Each number is 128 + 24 x the weight over its row's rms, rounded and kept within 0 to 255. Layers, rows and columns count from 0. Numbers have three digits each. The size before them is the row's rms in percent of the matrix's.

# layer 7 attention value, 128x160, rms 0.245, rows 52-127, columns 0-39
081:131101129091119134157127173121145129105123123116093086110132170130105109137136136150108135141127155146094127147167161129
091:128136120117152119146119090141131106145105160104148122135095120155170112117124108127166102147118102097132116119127109139
075:097132147080188140121134144133140107127123126099133163125109116150105147091159201131120104072136097131179190137129141117
073:145143154115126153134118169154129121137146117159100119048106134122145090101174171100139099118136100091132109128150158156
074:135100097094151117145146104101151103143121151165109113119099152174173142114187097156156136140152088102087117150146159118
088:132091166147136109094091123160130118112113144147139112093121145130128105139111123163109121119154131120129112138096171137
077:113110124106184159091150140091109156097139150101109141136153143105202114115173145137125116113136121156148129113083141134
078:144104188120128128133130131144108127127130091090100107083166137128125139122070122163124120164135138105122126079105144135
072:118119121140102124114167083140086121137162111088146165145117123081136161116121102107152148113126110113103161117153115139
082:152127182208140112123090157126134110160139113136112142153123146136121140182090153119130112122132046096150132153166158174
077:132144153149139113136149145138105127152088166091132134147138122105120131089142149143106159133162086149172097113141143147
083:151166197188131122078102090145118161145104153081167120113130116123101133133138126158106066123071134128110116110139131124
120:097092134112086145132141097155130125123135138140128105127161111166126185151140142146127131150149107113106119107119152134
117:129148155097138141166143146139141118122152163101092132119135127112137148144131160146155119150144159149170139137121108105
104:128096126179110104148129105161095143149166156123150128122128145130102138156123080142111142112115170129181121148130098134
120:132090151130137123141129123146126142130073136101122109151134137113190162167154158103135160119120143085135110106109136121
121:154122179143176152129099111119133101126102154116117150125153096127090138130126140147161095166115145128172123109106087176
112:136146145098127131109154112177110114113107134145142115133116110127114110169054109128105131139100144137073107146137140137
109:138135144127119091116089138132132129132158142133148136105110134078129090125144107134124092147171143120135148138123161137
114:093125144151170118131089082150087102126124132139089137117125140127133085107141126138129129126164119128105120143140125131
116:127108123170111174095129114124129141111109136147113107125144126123081184119132114124108117128115133139096117098144118146
116:120109117124154166158142076111152131143079110133128146097119098132191122071131116097135094093098126144118168090133128137
122:102091120108125111125113134108135097101136148165060121174151140113179136115137162172122170173147134142093098134122141120
138:126091139088131132145057121095174162126092148116084137087131176137147136141139119123105104071109172126163107098179137144
114:085110123084103112148101109134134145103157142122158134148145116140106094146095113153143127125083146122144143080071111161
117:138127115173100126133116149144134091140145162075151124095102145054148077137109108159175096116147117127117129106126118185
114:148105140174115091124091159163145186155157107125121090134136139162087128113130111147143137131162086124146112134153125135
107:142147136144113127058110160131112126155113100104117144113072163116108179128113138183104098119125107141142090117158140098
122:092129153157163122089152136142098140113135083083109130171146111144124117178100128112121112106124126173147103179099127149
113:140105119143090132136091078115133146147087122172133102156111136098138169153137127152101105114113138131124100097144101143
116:148135121144099125115153104156117091169120159127186158107123079085089148146134118127131129140137086100118128141081115130
126:093184133099110150156155153097145127131099154121121122131155120151112081115105126122112121149147179144130124126118136123
112:146128166103118105130111146157081119205147143126154133150147127137135134119156145090115122085156106156111128126100165074
113:147125145100125139129067126090093106143110061139134125080121136159135137129134103094108153139095195147130131118121152146
123:125116106088127101153136099092121115153143118111115135074151095107106120173145092144118150167158080103153102098116130135
108:118105060100107163098139152110123091148118117119131137088127117111111111176166113122105125122123139165101143148101128124
119:108118114162149170137152094152119113095119184089145124161103144147147079101152146106140092109096132083132120133153135116
109:122138074142103144115159112121129158142135144098112118111140093150093127161104138092152118124127156133156116122143188156
126:170142152135114129131131123134118142107069075101101130148118110112154083107111114153145140130144094106095124122122109120
120:136155143091132117136166178136126148099146121148140151166084069100121153119090132147094140078147114110101132147067126119
114:181155106074131108146129108141125104100116109154096177146091154108158117102178154141162152159087136082144152107150154125
110:115133102138119118127077113155154118121105138145132097120088072090117097119114139044127084150081164175146136120120109142
112:087133093151092112143073121115143115093074102177126166130104128109131131142192153132170115106163157115119158157118107103
106:154139149137116115126109135176110144115176144143099138152106167143111145165162155107127107119110120142154124098140132123
124:141130145148171169115122071148131133109124133111142140149139119112158117143115115141109117186143087131126096152148135149
117:143164102117149146118110142115089101107114109115121105141111130099118116089144154119162116136115152167142101141119168129
116:120136159078093119096153131163121113137168127125124134110126131146094104186135149146136127092097153124088131103120087099
114:138090156119141075183114085121105097140108101144142131128107123137114112131156090186125115158153090111105119141129125134
124:136093152103158175104169146064074100136140132141117150115126097144155146137115126127139153107114113136115102131116140081
120:155146114118137114096137148113135131079147152125137114185136139102151090146116061132177113115150122138127131145149153109
119:163127132119101132107129140128157130124196132095150133140152089163147132118148134091110102143130111151096134159147161093
116:083104139160107160167078102156135055141165143123121127120117177156123168106118103103124103130134122104083116156137101157
114:149126171126138133151099103153122122113096133089167109142124133166105148139134115121093143084135153131147110095141132097
111:149119112113133151138145145082121131135116140123117176142147138156071102120091127113140122160135132119125150142093107152
127:111122147098113121150136158147140126098116164148119118122145167144133110152124113129099094100142124151117117091104104141
119:125145161097113153134151129095117098148113091153103142145100152158124129110167103142135147125158144159204114130134125151
119:135153107139112093139126156122119138114144152128120141142161151124134116124096117154156114142148121135116155158105107134
112:153111135114123145101155136127122170157175107126097173132083126134132116113114148092147135117119154131110093089124092131
127:117115148105113143114176113151179130137124137147144159157092139129131146140145105069131128139115123131125127163125111140
112:148093112087090112095175158143112158121137141095137124108129108119138182123165145145095125121106150153160150085108135119
113:131125148076129130114139145151139179154139087168145155185138150128130165143127114131156152138139136150084097117132131127
104:142129149171094099150072122138114118139131126136153173131135118093134148115116141173148138110119100136134104122082107145
113:098121135130141174131086178114129140144095117105105119109117104146158106111113127141137148134156113080143120141166134112
113:172116150117166116131082112152101131076114118162119138152113150116116102145169103131118088108106094106079147121148159095
124:147105117103154149141123119101134136132162128107079128137154101147102128165156143158134141139148158167083154149140158134
128:123164115119144121108122126122140103147102117135134132146122148109084120162100124135091158132148100158151172112133101103
117:089128126101132102120118172177115138113141084111137173197140126129110142112152151088107150109125135097106139156147122093
118:130186129118153131082154166112141172160101119126112149153082126109123097106125179144126160144173136122181142126105128125
119:104118123160131123130150138111112134133122142129110145133150148120134075131141151187108105155112138131106159085094126111
117:116122097169112091143148131110108134150137137087135110125125105151098079115130119149197132103156136118134178136150147176
111:196136113142121109140155105179089119120156099133143107128151111118115153134121073129106139113094147132133121107101139169
106:143142110152114117152123139116102175109093108105109111123175145126127074138092127139160143106157151155130062200129121160
120:115095164132126159184112146134107117115140131110135127167138136126112160126157156086096139100081120103131145144100138132
122:122152105151098131150148138171134123130109111110144127074138148109083119141132143134142116136122176082094131125117106149
111:129103154158137152155138113163114142098125102128108135111121129169096140164159076103089138141133137126081134161138127133
116:163080108116151122112129117138119141131170115133099102157116113112109146141147059144094073156154103091116151104140155125
# layer 7 attention output (transposed), 128x160, rms 0.222, rows 52-127, columns 0-39
083:122147117124138138120145102209157130142145128147145110077138102139130101080154134106124129161152112042165124150131128117
094:138061135114094170129083162078121146081146126122144087127120156149076172122123122116144139125139105155092142154164148114
081:107135141155139136164097123152142147126131151159083127100109094096138113140110153098138137155199090118153140113113145133
079:176090132128070117128122094142158124091109147049087114180086107101106173185144132121135130114142132146166192132112146100
077:158125107136112117113141104131112153117129137114132116112126114129119138089161134127172106139127109132140113171137127145
093:154109131110108119101123102145206162162085126116189128127109130146128141113099151139124140112124131109097119083163130105
088:140142094167128149134180160123129145081092059120105128094138140110111124143098129169103129129176118127119106149111128101
086:131126104131176129139094136143135069109110165140138165136120111117156142163112167153128146101097134121102159093133137122
083:083093115123124153073093119145108114142087087125104150165142077152172142141118138154112087115105139132129149092111159146
088:125112113077138137142066137117105182107099116145079135140102104158125123174150131126079112121116169127147143117117137087
089:036115135118126142152148117129092130147133111082104105138128166111135107111146131147117096134126090130147103142111110151
089:140129105127134139107124161108115101138150150180131113133120105144131151099101186144087139113090151164151170122130181127
118:138100109131127128101134098121101113160121148126144133134107141137138121082160158087150121162130101126119147096098114107
113:142123148117132111140143137151157184102127139127086153123077111145133115092101135132161097136124146148115119134101101103
105:126171133098130137124191178164124142113107118088139203084127153141096122109132112082103125097095103154155118140136135128
117:143121154055139129084147129126113136158102152139074110129140149151128116091163109129153173140099105139138146143110143129
119:105181151130124141123147137155116119123092103134086130123155109101121098094135160096130100121115144106130132100137153087
109:141112124187131094082098145142135115143128126138091167150136116175129135162123090088096164140121183093103142120149125130
107:145145146106097131142108115130138140146131149165098144133103105080118132129118134132110139122171104103169109148176098133
113:075158167168117155077118147146158132102135145147078170109182155135140075146119137182144135128132135086110122139120111126
114:122150130133082145144095140099155085108118089156131121111134142127121205120139138146119102115121133138120148111139153141
109:111114091090137097117149120141125126122170138119110127112084080134117108140109161167095130107128114081117109136161125130
116:116143151113103142115119108123145103142105174167145127164095117144121140141123137138172130134119155144127167138102080097
127:112119087104113119139135141092164161143117116132109113119123087142145146155130149101101100093161165136082097159128144092
111:140140106143119139085104130112152193134158146149164117135121161110129153114099144112118144108097143092126176130129129122
115:130144140068094127143133133115101165122139147107135128072176112120117110154111147138139118110144144139140107115130149167
108:113141133119100171125162167122111119161131119139099138151149130112122207122134128066136131108121093150137096163151128112
108:149098101117089133124110168098121088096119131081132115104121122140116098147111137130135098095092134173112110110161129116
118:143126142166107128116111144131093099123107127127130140141108160120159099122165133109099136146117128110134121177126110119
107:114133154082131128112089109116148082077099106107145142128175129125124156112161145081098082118132189117144138102126167122
108:175111153131158160152143094130130140085112124117109135066133161132133120128135104109156158128154129118103133146164128129
117:118153139108117090100143144106139126162141134173174103108143115128142102105115133100096121138145108110121130130097133116
108:133114161120114131110163137117101102142142146154125125117124136145148148094138172114095155143076136146158136136125176143
109:157138136138164136093139154106133128138129140150124109117147105144098099132107105127092096083099160102134135119116146143
116:120183123100131157134140147134138115127131136134116078132119138085166136130103142101147111146151120129135167093099141108
103:151096111143097131123098114089118137094101113146160138135144108142125125113103093157079124079137113122138122140126188117
115:072107094193156153117166119145131098148114159124165105114127074123120121132136123144140106153119141109117089156153146154
103:121104156162157130079142158136102142162147153134143128146123126115133079151128114098092093117121059129136158129153090130
121:163131112105111128130133100158116094158124132123088110079123130095116086127131147132166109112117087125127107170117099125
113:094126095084156136097095106154129148133099144122116139105100129077093168106125164135071158091109120153123163126130113109
105:139134079161169094117159129133154131140113144107141095122179111140090125103130088098183132133148148112138146131122142157
107:125144166110161117102105152145101123160102135143144154133122109119096140122116080110114144172166179088160153090162119120
105:152078133132125143116097137102091115152137142112106169110200091106162181128135114099157138129165139137139128153137099079
103:133175136107151107106157152110160157144123121146116170142111110113138117147144137110157121120140174155112149142148111139
117:157131125159128089162116130141143113123114093149161147074089150110136093099124102174140151156141166121114151150135166128
108:148096115129115076135078152106097130137135146120132125130130111123104094051067125110134130136142159176119105173165134131
111:132159110126130158112081093145133166147110134161129103140144165149115158117145110106111116142132115122093158105151102159
106:138168120106123161136110120118128078152144165134114093132131098128153124104151124103157120144158144132117098169099139155
116:149084112099132148097138135153129123067153100137154114113117096117124092140112149085123167106125110124144145098110143146
112:128127155134077140154149103133100136134135175159156090117104130114097113151108165087123112148132155169107134121150112160
116:102142134157079168128136105082154077102146150126121105091093118140145134095131120135076178138141150169136126124145101138
110:098133161168153126143128191090135162119155136131104161084109116120173111145165138124197100122116126141148123109135164129
108:140143176120110130141131184143157074099142122130101127144093136118154146139133143120086133086123124139151094146176133125
106:161163109171103102135172142130106158168135129158114143082187130119123123115128146129134114109135058123141152106144160153
121:150143146121116123098135122107115112129132119167136102149134135119176114126158114115173150118130133210138135138138123107
112:132184162112132112113127173123167165104162135129132115110140098141125116106129143124119096119107152165085122146136148149
115:171141164139116168125149153163092157145117149103159119139139138115109124136116128110188122103130123126139134121098124065
114:164146103160107103082071153117100149117139112087160129133122107135083097082121144169110131112140110138180094106118094140
119:157132174099110133119148130102146132145142123112112140164125124146125120162159149156150149141148141098118178138095168124
108:138115132119139122108121142079114179147121126109113112151119165145126115079130111146099122118161168138114164071162126144
105:127137099119111123149113129142140111140164121140135163147174135122138128146156092113164175148108079136100138122136115130
102:124106118092123078140164136152129113123118129118114121112129137087164159114106155092107128131168142142138109155125102135
112:128107115144166115128103115141126130106107104142119100106119105111140159154111157180140128081121139081129114123129053104
107:138134116137118127135167109129108097125124088118076106130122093105103081116137111150153150141129115110112136126114136163
117:108182113147082175138088124129136116122138152150150104094144131096115118115172143067136117102118116142127162121120119129
121:140135077156131128132106157148124119152125100152125123097136127100144140178111125165125166165122149137140126114115111125
112:120111130169116127102113115145156128185178118109122114151109107105144172117164132146096144170120117138101180174122166132
116:163162091119147116084095112168161134120147131079143146092147130105122113144119077135113134171123090121115128121104153115
113:132140038120124140124099085156147145171133101170126111160098142123137119126149157086105129141130106157136123118139157120
110:111129132154123126106137139161087078113154102136125118103171089092148152113114111133143156163159073126149083125137143139
106:137123120088115122127153155136075105144138088144121116132113116116124140090099087082107161128181120150136145144141165123
104:098121149145111100118123144143103136142129140132136097109143127150098118171084093053119101089120149158141110160111131089
110:140138090116146079158136137088118156134129114142138120138113135103122151058136117136086107127074155103144146152106130111
112:199115138126145116070107132147136133159106120126175108148132164122173163111112126063151131130132121099151077098141158159
109:168165120142133123121145135103164114136125138124139158123115124123121144195121097173083183133102083098178115134156131110
109:153150108136091150114193127175173158104155133087125103132151122121090179152146130180112160095133092056112130124140140125
# layer 7 attention query, 128x160, rms 0.257, rows 64-127, columns 0-39
127:150137116104129135145130119122119154113148114106075175119135133110147138131159134148152129133124120101150132092137129120
137:117121158144108150104133115139095102123148128149184095113117137102101128110101147101112144162157141167156120133130130121
122:102135162142122123134173116095157154122100101158139131107143116138152165112135137136142141149130154137107152162158145109
132:120167131152134126150132112125171148112139082135093131126104144092187151140154107157104140118163116115099169094132101083
130:121138133088086134154125117137128128118098117124136106155071148126105071103134129115142082117127152130113121132109159103
119:116120169096121164108165111133138123134114141130115134132112117149179149135163181136162137100112105123146132137154131109
115:101149124141106170138114133135138108102116079138160099110145144146170105129132150105092123147167125131113103083130137111
124:111126154111139111133148195159116158106143096095147169128140117162139098163091098191133160131108104112140090148127137140
132:141157173136148110115174137163153186128097151133107124143106065134065093164120151140126136102106143112074145118125154120
116:119138126127151161101120173115113117152161169175138118193103148148141126102131151164114157126103105107148165121166131139
127:171124159134079099113145102138107124116138130142111147126099080101151116136112149160142151110152090097154103149137132168
110:107133132141095118128154118101168105148132139173153100124094114074128121154178116137088096131120101121151094104148119131
112:089102079174129117133150139110142150132124123133146156152122127142093166108101170147113153141110125108142118109139133140
128:144118140174117139108122175168140101120113117156203141125118119128118113144137091116121164140144088162154177086123124142
118:149112124181126095141098099151136167133102116143151084133129152120119101111107080142154099132146153106142127114117152139
103:096088131137140088126114129139141125104149114125103091129136130123167144131143156087145127129124165125126112117086084111
134:090143096160160101143144100155122125169149146152120117117151118141173124149141082145122116158114084166125100141107155103
126:117126141120153132116172117158163099123121113147114175121164125124164129121117152136152181124076088123078099124123125144
126:088134101150119145112130134140146107123148103163126120145085103118110144098132148086127096115091107136142140122108172137
130:135137159103167110115137161149178150168158102104137143154068158145145124122116082128115128126138121098107161122134116140
121:093148113127156109114125150094115118166137130142153123127126186115116116096123150136128123131189119112149147126116131173
110:152155142102113148138080093109165144078116099122059120115174122104131159146110129155154109108149125133123152134129146111
124:097143122139138177122126114154117144172128132139076111108130164117154122153124145107176095118122135128102125139117109098
114:139149121181111148121084165133129105131120166147091121094157113088084115154128128156117116123132139118170086176123078143
135:125091131113126139141091132127130156107137118135114107148111125150108117115085154155074154133107111138166100115173169175
137:127142132177137105130132136092121078121089147134143133133116109172141120129137106154167142137152173106171063122158114182
117:122133135117100128126097107143152148087091127118114107144151111145101143132156150178096118126148116144159109166163139095
119:095092090100104187125121119165144100139152154150157099171129106098134146146128188131116141151129114140118101097128148175
122:100132136178104132101175147144132183128132145114142141107155125103086138162128154145143109123138128144130142109155108108
137:116124143103153170134113141097132175136141113112106126139164122158161131150117080090119105103084151151093108107129117153
119:107113151089125087092163172141141130115120112099116156112107111116105110192116144150129099088153132122139116094113138149
117:106172083130135150114106146139120079127132084149146121139178160120128156140138132103148124119137106133066131117106124112
117:138157154089128126146155154130166153145153121107101094152141104171112106164121123167155132104108117111113140104153103113
123:081100142135127112141076155156169108083152140148087130188112143150085084140119143125069129170148162163097129119139102147
117:147150151154121128137160123122100126130110145116158123187141137109120124080154140146181110146139082111169148103104121113
105:078156107172146129119084129125123125104107097118174126120081154117096141131143099176102115143158106119118136115131109134
124:117121110149105118114143098104131074152120135085108108095141128122117122152158109149121142133167135125119166170144113101
129:112148115115128130131084116169155130119142129107109123092124121112108094148148154154141136138067134111125114119142077141
123:149125131147091152169130159124102142097144129170097106156098143132114142118162169106139119121114145113100144163173177146
114:138180114156173105120089091143141125147134140121156153164128130120136121145110105150136099119092121123145131156137102089
123:097193141124114142088160102137155094151143154151141118139152110120145154123110137155165143185122102126127148146066120090
126:170122166061142090102133144095101117169158116134150152136124079106151133144139114119142158141161127131158169108151181094
122:150137137175121135075155121141118122145142133141146147116169138097084149147056132191098177124129115083095159132132117106
120:089109099104085118173127133092112090130165105139110114150120125143170127133103127129098114162120131179129134167142123093
139:119130126135154138151134140152149133135158090137107100156129123128132166159114151174086149130109121086094127111138149089
125:152115098110145098165124065168135122149110143116166123099126138139090141182126131124089120086093153110117126109161125100
122:145143102101146150145152129101122106116121115070131120134131115101111111112120173150142125086137112149146137120112145103
117:140106141136134135136159154154155170142146137166120099138104133136122120106129170110134120142100163125151137154108136122
115:173138104125106129109129165107131117152138135112098149129188122149114089148149109084150140132109135120143124173151161139
127:120117104133119109069103153165107143191161147125151097166109135119104118147102154112082149148128110148142128108171074137
117:119131135174150101133119142147145109149120132139171121173133161149131085111083092144144140157152099099137123129147130147
109:126146134165148145105114195109140196124124115150116157123123126118106119172093118182127111171157183113082143135098091093
113:158098130108100145134134137145128155138125144096139096106160149123109098146127073077144073084135145155129144147123141133
117:076152128141130125132097097117151140142100145127141099115125155132104142118125136089134117130129170135136170169134107101
123:075125138099123154139149135126104118115144123108144161125078124124109152105105148106103091149147134126092105110139145137
128:124141107093102116137150099123104111132131154146099123126112119166169126137115147087073136116124109166135137153129138108
134:119130147119107141077114142148124114127109127083182168115161141116164132168103112094124110120095090106110080127142086120
138:127094125100160107130095171131142121135124113100118134150117132157149083111112145202143148096124099097142110133127156117
129:113112116097156152133133161108108157131175131101120126148155123141142113167101107126146177120158167111084118137113124114
117:159133123106126131110137129133175096134152159121138094139107093128111116168145105118131158133177117119140153138104098113
124:125124136131130102137146110122144103095154148107126144102155081088094116157135151145116135116127097107130120125159145112
110:136169147158113076137134071156135145133104101094125104107136093103107079106097134177121141153112159088128130111107139186
117:124143138128099128059111123135137087137141113101126134158132129138141162116139109110106141141135147144142151153120130112
113:088116104137147176132175144129111084166123136129123136128144135110116126113161147146156114134151122125111112128097090095
# layer 7 attention key, 128x160, rms 0.233, rows 64-127, columns 0-39
120:137117139106126114120096107117112135108129098122113174104155146121150178134130110168121143046110117122112150134073101142
128:101171124165110134119119138114114119130092142087122162168109104093146065112092098110121107169139125110112127139145141119
114:127161140147189116096114122158153127090141125151140132137154137116127132060126150133107130157133102118110162105101146136
125:098141114108134149158121092122189121104106127174144149101165104132147173107137162130134129169124114097139144118128137091
122:135131146162136116141107152139100097171090105072103068122125142121132113122125164154105150167108136125151133137126151164
115:110097118152089117152152162137179095142132162143077140177134121151140190109179131135137136117080136133141097079116097123
121:139135130142119138107143112129119090157076131090102105119156105128134149150112093160095159111090137142133115153175184138
125:155135097135161124124126123126141172141183110122131168093165138147094098147132107137125142110139152102109108114156135144
121:144143132102152117094159138157156107094154157125108125146104143131135098125094144112126084125136148113170119123141119149
113:108143153123098090150174139120120096137153106167119166167123170145145151116112121119097141153147095134126122141124152097
117:154100103142102109176105148098110145176152108122132128153144119094118109136144126151104113149120115085119140145142100117
108:141130114174094162149152094165138101116123173147150155131111126149142146096116113093109126141142138132128130124149159105
112:151091104109177082152134132142149089104156149135176125147105137146135182131128141148141148132108111143114128167146116084
122:088156126102153136091123136072152127104118185104154158152114151177121132119108098115167139172110125101092115128151168102
109:095139114074110125129137119112137124124134161087153138111093123110102133109110150083113129139116144115093132127147131132
106:069164141105142181125093150126161102190077124141131120125137101163158100159088124152140090110098108176118103104128164118
126:104170090127122121100172139099128107123073102125105130147134128140145145121119152125100131128111141107135144152118123146
119:144137118154186102105134148161091117137149126119145078151136166148136136115145141101159106110128120119135125102144113116
120:083097144120083104159123100159119110123150145094141140121150125162148121063126163162094139108145146128122132118122121094
124:137152117110138123137194156112116139105098141124164076146155124142147093158122092113103140116129145094146110131129169105
119:084156142101127136149110120144089124145167150159098133166125074124127121107127164143119126147140143152141148071091146141
110:139096115141102135158130118128121112131110100113120122105121118126117135110162099130142158168097143120129108119122097126
123:066142136179154103133109113146135136126152185116140100096161117145106109150131107118172119142132127122123135144098106125
114:137101110148124097072090089143058090119136106116084139149126141125107078161125132146214170136153124155079127115112121127
123:139120111117087112121133135091086178129130110110118159103122147105134150148134157158097098065086123128111148113142132112
128:146136162138126093127111116116127137121137154123073137116097127123118103052109121130118147137109133169110096124140099107
107:135107136167107157111157133120125141125109118149078132159102097083095116152118144108124140109133149150106121139142151152
115:105149062179152163140194080106127125109129104180123145140178100158155122156139137137078131116109097117148122111180129103
120:130120108110122121127107089142123133120192201152137151063133118161094117105145118164150137107155105086106143130135143118
130:108148163109090145119149134120140114148128137122127104112116162212142128151093119152169135098107165175158103111168108142
114:127094125139179128098143114131082067153102177107066152089121099144119096141155122124106138076116126138124135141125143149
111:121134146142137188103128130144142093126119091101115089140158149122112114150153119114080103145131144160138114149157162114
108:140140116112157154145137133134161119127146170139085097123121125130181122196134116090120121150130139104148116116138098103
122:169146125095128132094121126125166127110129134120093151110104093148148146153105146128131129120155171160158140114127169126
110:097089168137108141084116154135119102126094142115111082110127101096114109107136135129143144170132136107116146122119157162
100:117127096112159139116106111099150110148140180175093097178130132146145110147128152143096154148120122128119133126146102150
124:154129126119120113129128111084144141118106150137120101141133142107139129128138140115146107129163114152072118134126127158
121:093127122133134127092120119128133095154154130139069137129103107160160161145135168164123104098129124180121116076115149135
115:139106151172132111122118111114161163117092069091106088126137122140122097116126132108083122142150145129163100132146100100
120:114152089137176122151114135168147126151128131184136125102105158133103134129096128120150149147101139098121126110131123177
120:117143093125168101160141091112159143081140107141127151150138124125106110125106106124136172146138097103141161089117167122
116:178129157128114102129141156142103119131148151154120157105191148099116145123147107091107138137149126144128183098103118155
115:131155098094099117106120115111128172113154095129145167155102115117119130114142114117111125154134102112145115171110080124
124:114157098148137129150126149113170114126156136161105132141163144112098164117132105101100142130160154178170128118096151122
128:082101150129148126148107162137201100101109095143131146110157118114125122124108150144101101128121104099133153126134139133
126:128108071117091151091096140153168188133105109118139122109131131115146123153102131108115098125138125117133118149100154120
114:153114140132111135108125108102089105117142161130084136079129098109115122161102104124152102138129108124153153053114120164
113:091145134087158101153097152127135088172127120123119152157136117130157162108131164128163123092141092110142196082134139083
108:124128096115138096077147126136116113120056080110132091141093160102123130125128109099109106090159174198132101121121134135
112:117143120104123134108156109106104131148163111144135139147129139113174104152133142148146133083173116096095125125132155147
112:121202149127192113096166136134124122138110141125171103137078149166116124116130087106105161135112184112115098094113122156
107:108202143113128139112122074134140101109122149118121124157130120111142038129123108175138180140097108140182134139164128159
110:114097142135099109117082146100055145134108135095103150144116109132120124116145128104147126112119130120107146153141185127
110:142101079122097136127140159112111131080087137133091111148121145111127101143147171158121091129128110149139133099108166158
119:129076149131114107163117120103136194125134147121152136152099115178157148122118144118138115090133189116162102144161106120
121:092084136105124090180138133088130114160163100118132117125116122152152170110116146138098111111126151126109137116111111137
125:101120106167130162098129123168105162113123122157128158139099103148101106105136099134113126082145141118144125189166146121
127:112146182147149103112146113079121092094108118144099106074114114138146129132113132120132117141109101095126131099117148147
123:119131151089144107104126116074102111163121097150131125136155146163174100164106134137132120095135151158136109124146108182
122:160145127151173120127136091145142132087119080128119093146147139165092103160153126101103137134099109104123104098130119133
120:115149120155118169127133141156150081130124110112084136151119138095113127113138116151097118156127100128164149131089144102
110:159180111106164118088083131127149091124117109132110142132109102107124117104120143137182118126100164134125104110092120100
117:123131145100146110124146123164134091145107117142142152161151121145117122137144147104121150091151144151113129178101107086
110:102124142114152113142110093154125157118154160165135123132151132150138137166128148133142127122131112139140168159117135135
# layer 7 MLP gate, 256x160, rms 0.229, rows 0-17, columns 0-39
097:128158099152137121106105126154127125102152117167092178127113118087171138130085119131109104112138082120122141165108140141
105:129168107124153171100094120099145112124142105156115150121100165120141109128109162146129124132104142131082147141153084164
088:120106086097110129111084115135125141155103112126175137132123133150117091117126095109126143099185175114131120102157117137
099:115118131140161160136138159107140130131154128124073160099111147116128141125122123095130148102178167092105138107092132096
100:101132099112127143137133092092124113124156121118128155152142153176105092110087107148133105138084134139108139118175108111
098:168154134107124139151078118143089088115104107173169120084107129112128101115099143116134146137085121124138051130150117128
103:083147103126173152163134117178148126141143064186157163142098113129126153159108153136112130154128110160144143128118108104
108:123167169161131149116129155126132134094077174128147109101134139078129117153098160112165126099107144140100150113133145139
112:114128119141141133109098124129145138125144129117112108134106129167119120088132147132161105126094162143192094122102077130
109:098116142144118137084105173115143126145087157113122178120145106091153118102140126067125143141116097146121091151134117126
104:108134109131122137145159073105166086118102134117111144169168099126088130182150138135142177116087108124124087177143125131
093:123119117115175130135173142098166107124131128090130140140128124133151135131135090164134173142160154103144105073176120110
102:141123127105128117073120104117111095101088149125119203132133153110138135169149150104102109112120095151148136155163122132
083:143126139127102157134135144135117118170104113126145126129175142137106148113119159159178119118194105136105129126115125106
111:117157144165141123130098098134160105159121124151146149164126179137165165127111127159132100115128139148130146133143066139
099:124092173154105117131133165104129118115119146161130141143151138135162109115084125131105195072124123112137135121131151147
103:150125113148132081128156172140120161103177119172127144148131120066175109117117118102079175123141091144133132124153148120
106:107156122117052118083125086116096099111162112161118122124149110132141142154153141137140163113124119122115118129134138149
# layer 7 MLP up, 256x160, rms 0.241, rows 0-17, columns 0-39
096:118131109131150114078131137143175116082140094144115142134113106136135112157137117091110138106117138121140123133096145133
103:127122127119116113153135126124135162135080126140088107126148082134103121112137103135083098123129113074167152145113079104
088:127097118117107140135143078139131120159117113137154192113125195160158111117157140148159153130155135155122113101128087080
104:108112138127146120123120098165114154120135121161144121178136101150152136110093096144140100122109099141122129127196150107
091:104169144136077142097158084127180131128158133127167128096152094137113109117104103144122135128171120130119135122125142133
093:145111158126121126126195097138141106077109153104073084148143151081147164126104124119132128143127114150112133139115121155
117:111082115135146094135171116162128137113126139127134155089162127135154119109205127141137126152141153111084109108150105146
107:116143124132159129151113104125133125125158149109094159116114152112130113112137141112113156137111085117111157138144120158
105:102139124173191132110119124158146117111160148074126169127111099138068160130111121116111084087103132143109142135121121156
105:155179138149111121105128103103137125158177101167137071141149108138121115155131115102130115131090168129111196135120151118
100:116116080146126078139125137150121082138170137116152120106139067129115114091108119126108126126119102106161170134114149109
085:123104124100129107139158169113164138146115157108108141135135130083147151094161108078131126104131120145107101114125124113
094:109093081123138111125109147129169068118116092170153131123162139075128144151156169126129134120153155108120099120090142136
082:140131113111175131116103124130131127136111148182168124127141132065137102144126124120126123116089095180146149123151135105
105:110134167133140110129091116147101116136142097165135129130095154085167166089142109114176134105140106126072095155143118149
101:133193080114129128091167161104127142123133126114136103121146150134141117142155117161132153122129126136118154116142138140
112:123116100138161170117159118148093095162182141147162170160137110092101137140108099132064142139159119128134115071106131104
111:114132093079130106168124144120121100113099169154113126123147100151118100104160138150119120160120145111118136162201106147
# layer 7 MLP down (transposed), 256x160, rms 0.219, rows 0-17, columns 0-39
103:134094124129118097112119139129065127096102165127122113130133109103131132104128087113117136152140133145132148114168107101
109:130110139151117116122097136114100126140107156119097126109151102148153116080142158160072139120113134099107095131129144130
085:139102089091136144119111131147133135151122114128135162095132118149097134092161138128085146148179129129169160146135121086
109:109145097100061084114140110147125144152133146123139126127125156153192133185130165091140117135096124115099145128152176121
106:131133140133142115101154128107134101129138155142122132119152151160117088115172125160126149076158154155093116116132163144
101:122135146159105146110161122131137136134097129172092143063134111112138145143114125080103130097111117101132109064128130132
097:114200151126166151097111134117117130144122137121122103137118171098094122145127124115105132142147106123143157131104141152
109:134118132128136107105137118125089138145186124153142155145121137145108162151107152097104101180114133131129152145111096084
107:102113132102126100099170123138114165118161100099094129119168112158106145175128145107187088125143152154116125138093143134
100:119127099046055159168095146125107127105118150176113141179102163123130150171138109128145147147105117108120111123153114166
111:111084112115111136117178174122136119119114109155107119108167123121114112151091154128115080122145133102104149143117129121
090:141106124089150136114139119141085100099125128102094153104134158150099122153116159139134164128076148073078104128151101112
101:159122139106120129102128080132109132130158113081119138116146140130159171156153092112110123161089120126173117170167150175
088:127116078136141122144145129111144141097095124128125137106138110108124103121094123128129158134155132079124130141150093099
099:150073131176110098095135144125157161106147151114142105114153096100158128117119144096091152110130093139128125119155131128
105:114092110097116113122086159143103097105114107109120086125150125161129140141153142144112135131115135157129091074141124135
099:132146150150084117100114109112165152104132141121166128127131161133098157118149147111109128091151117112092136153095158100
112:122105151109161113123110153078134083124092134153140142127111176149105106105128142115113096119095075145163081110130102142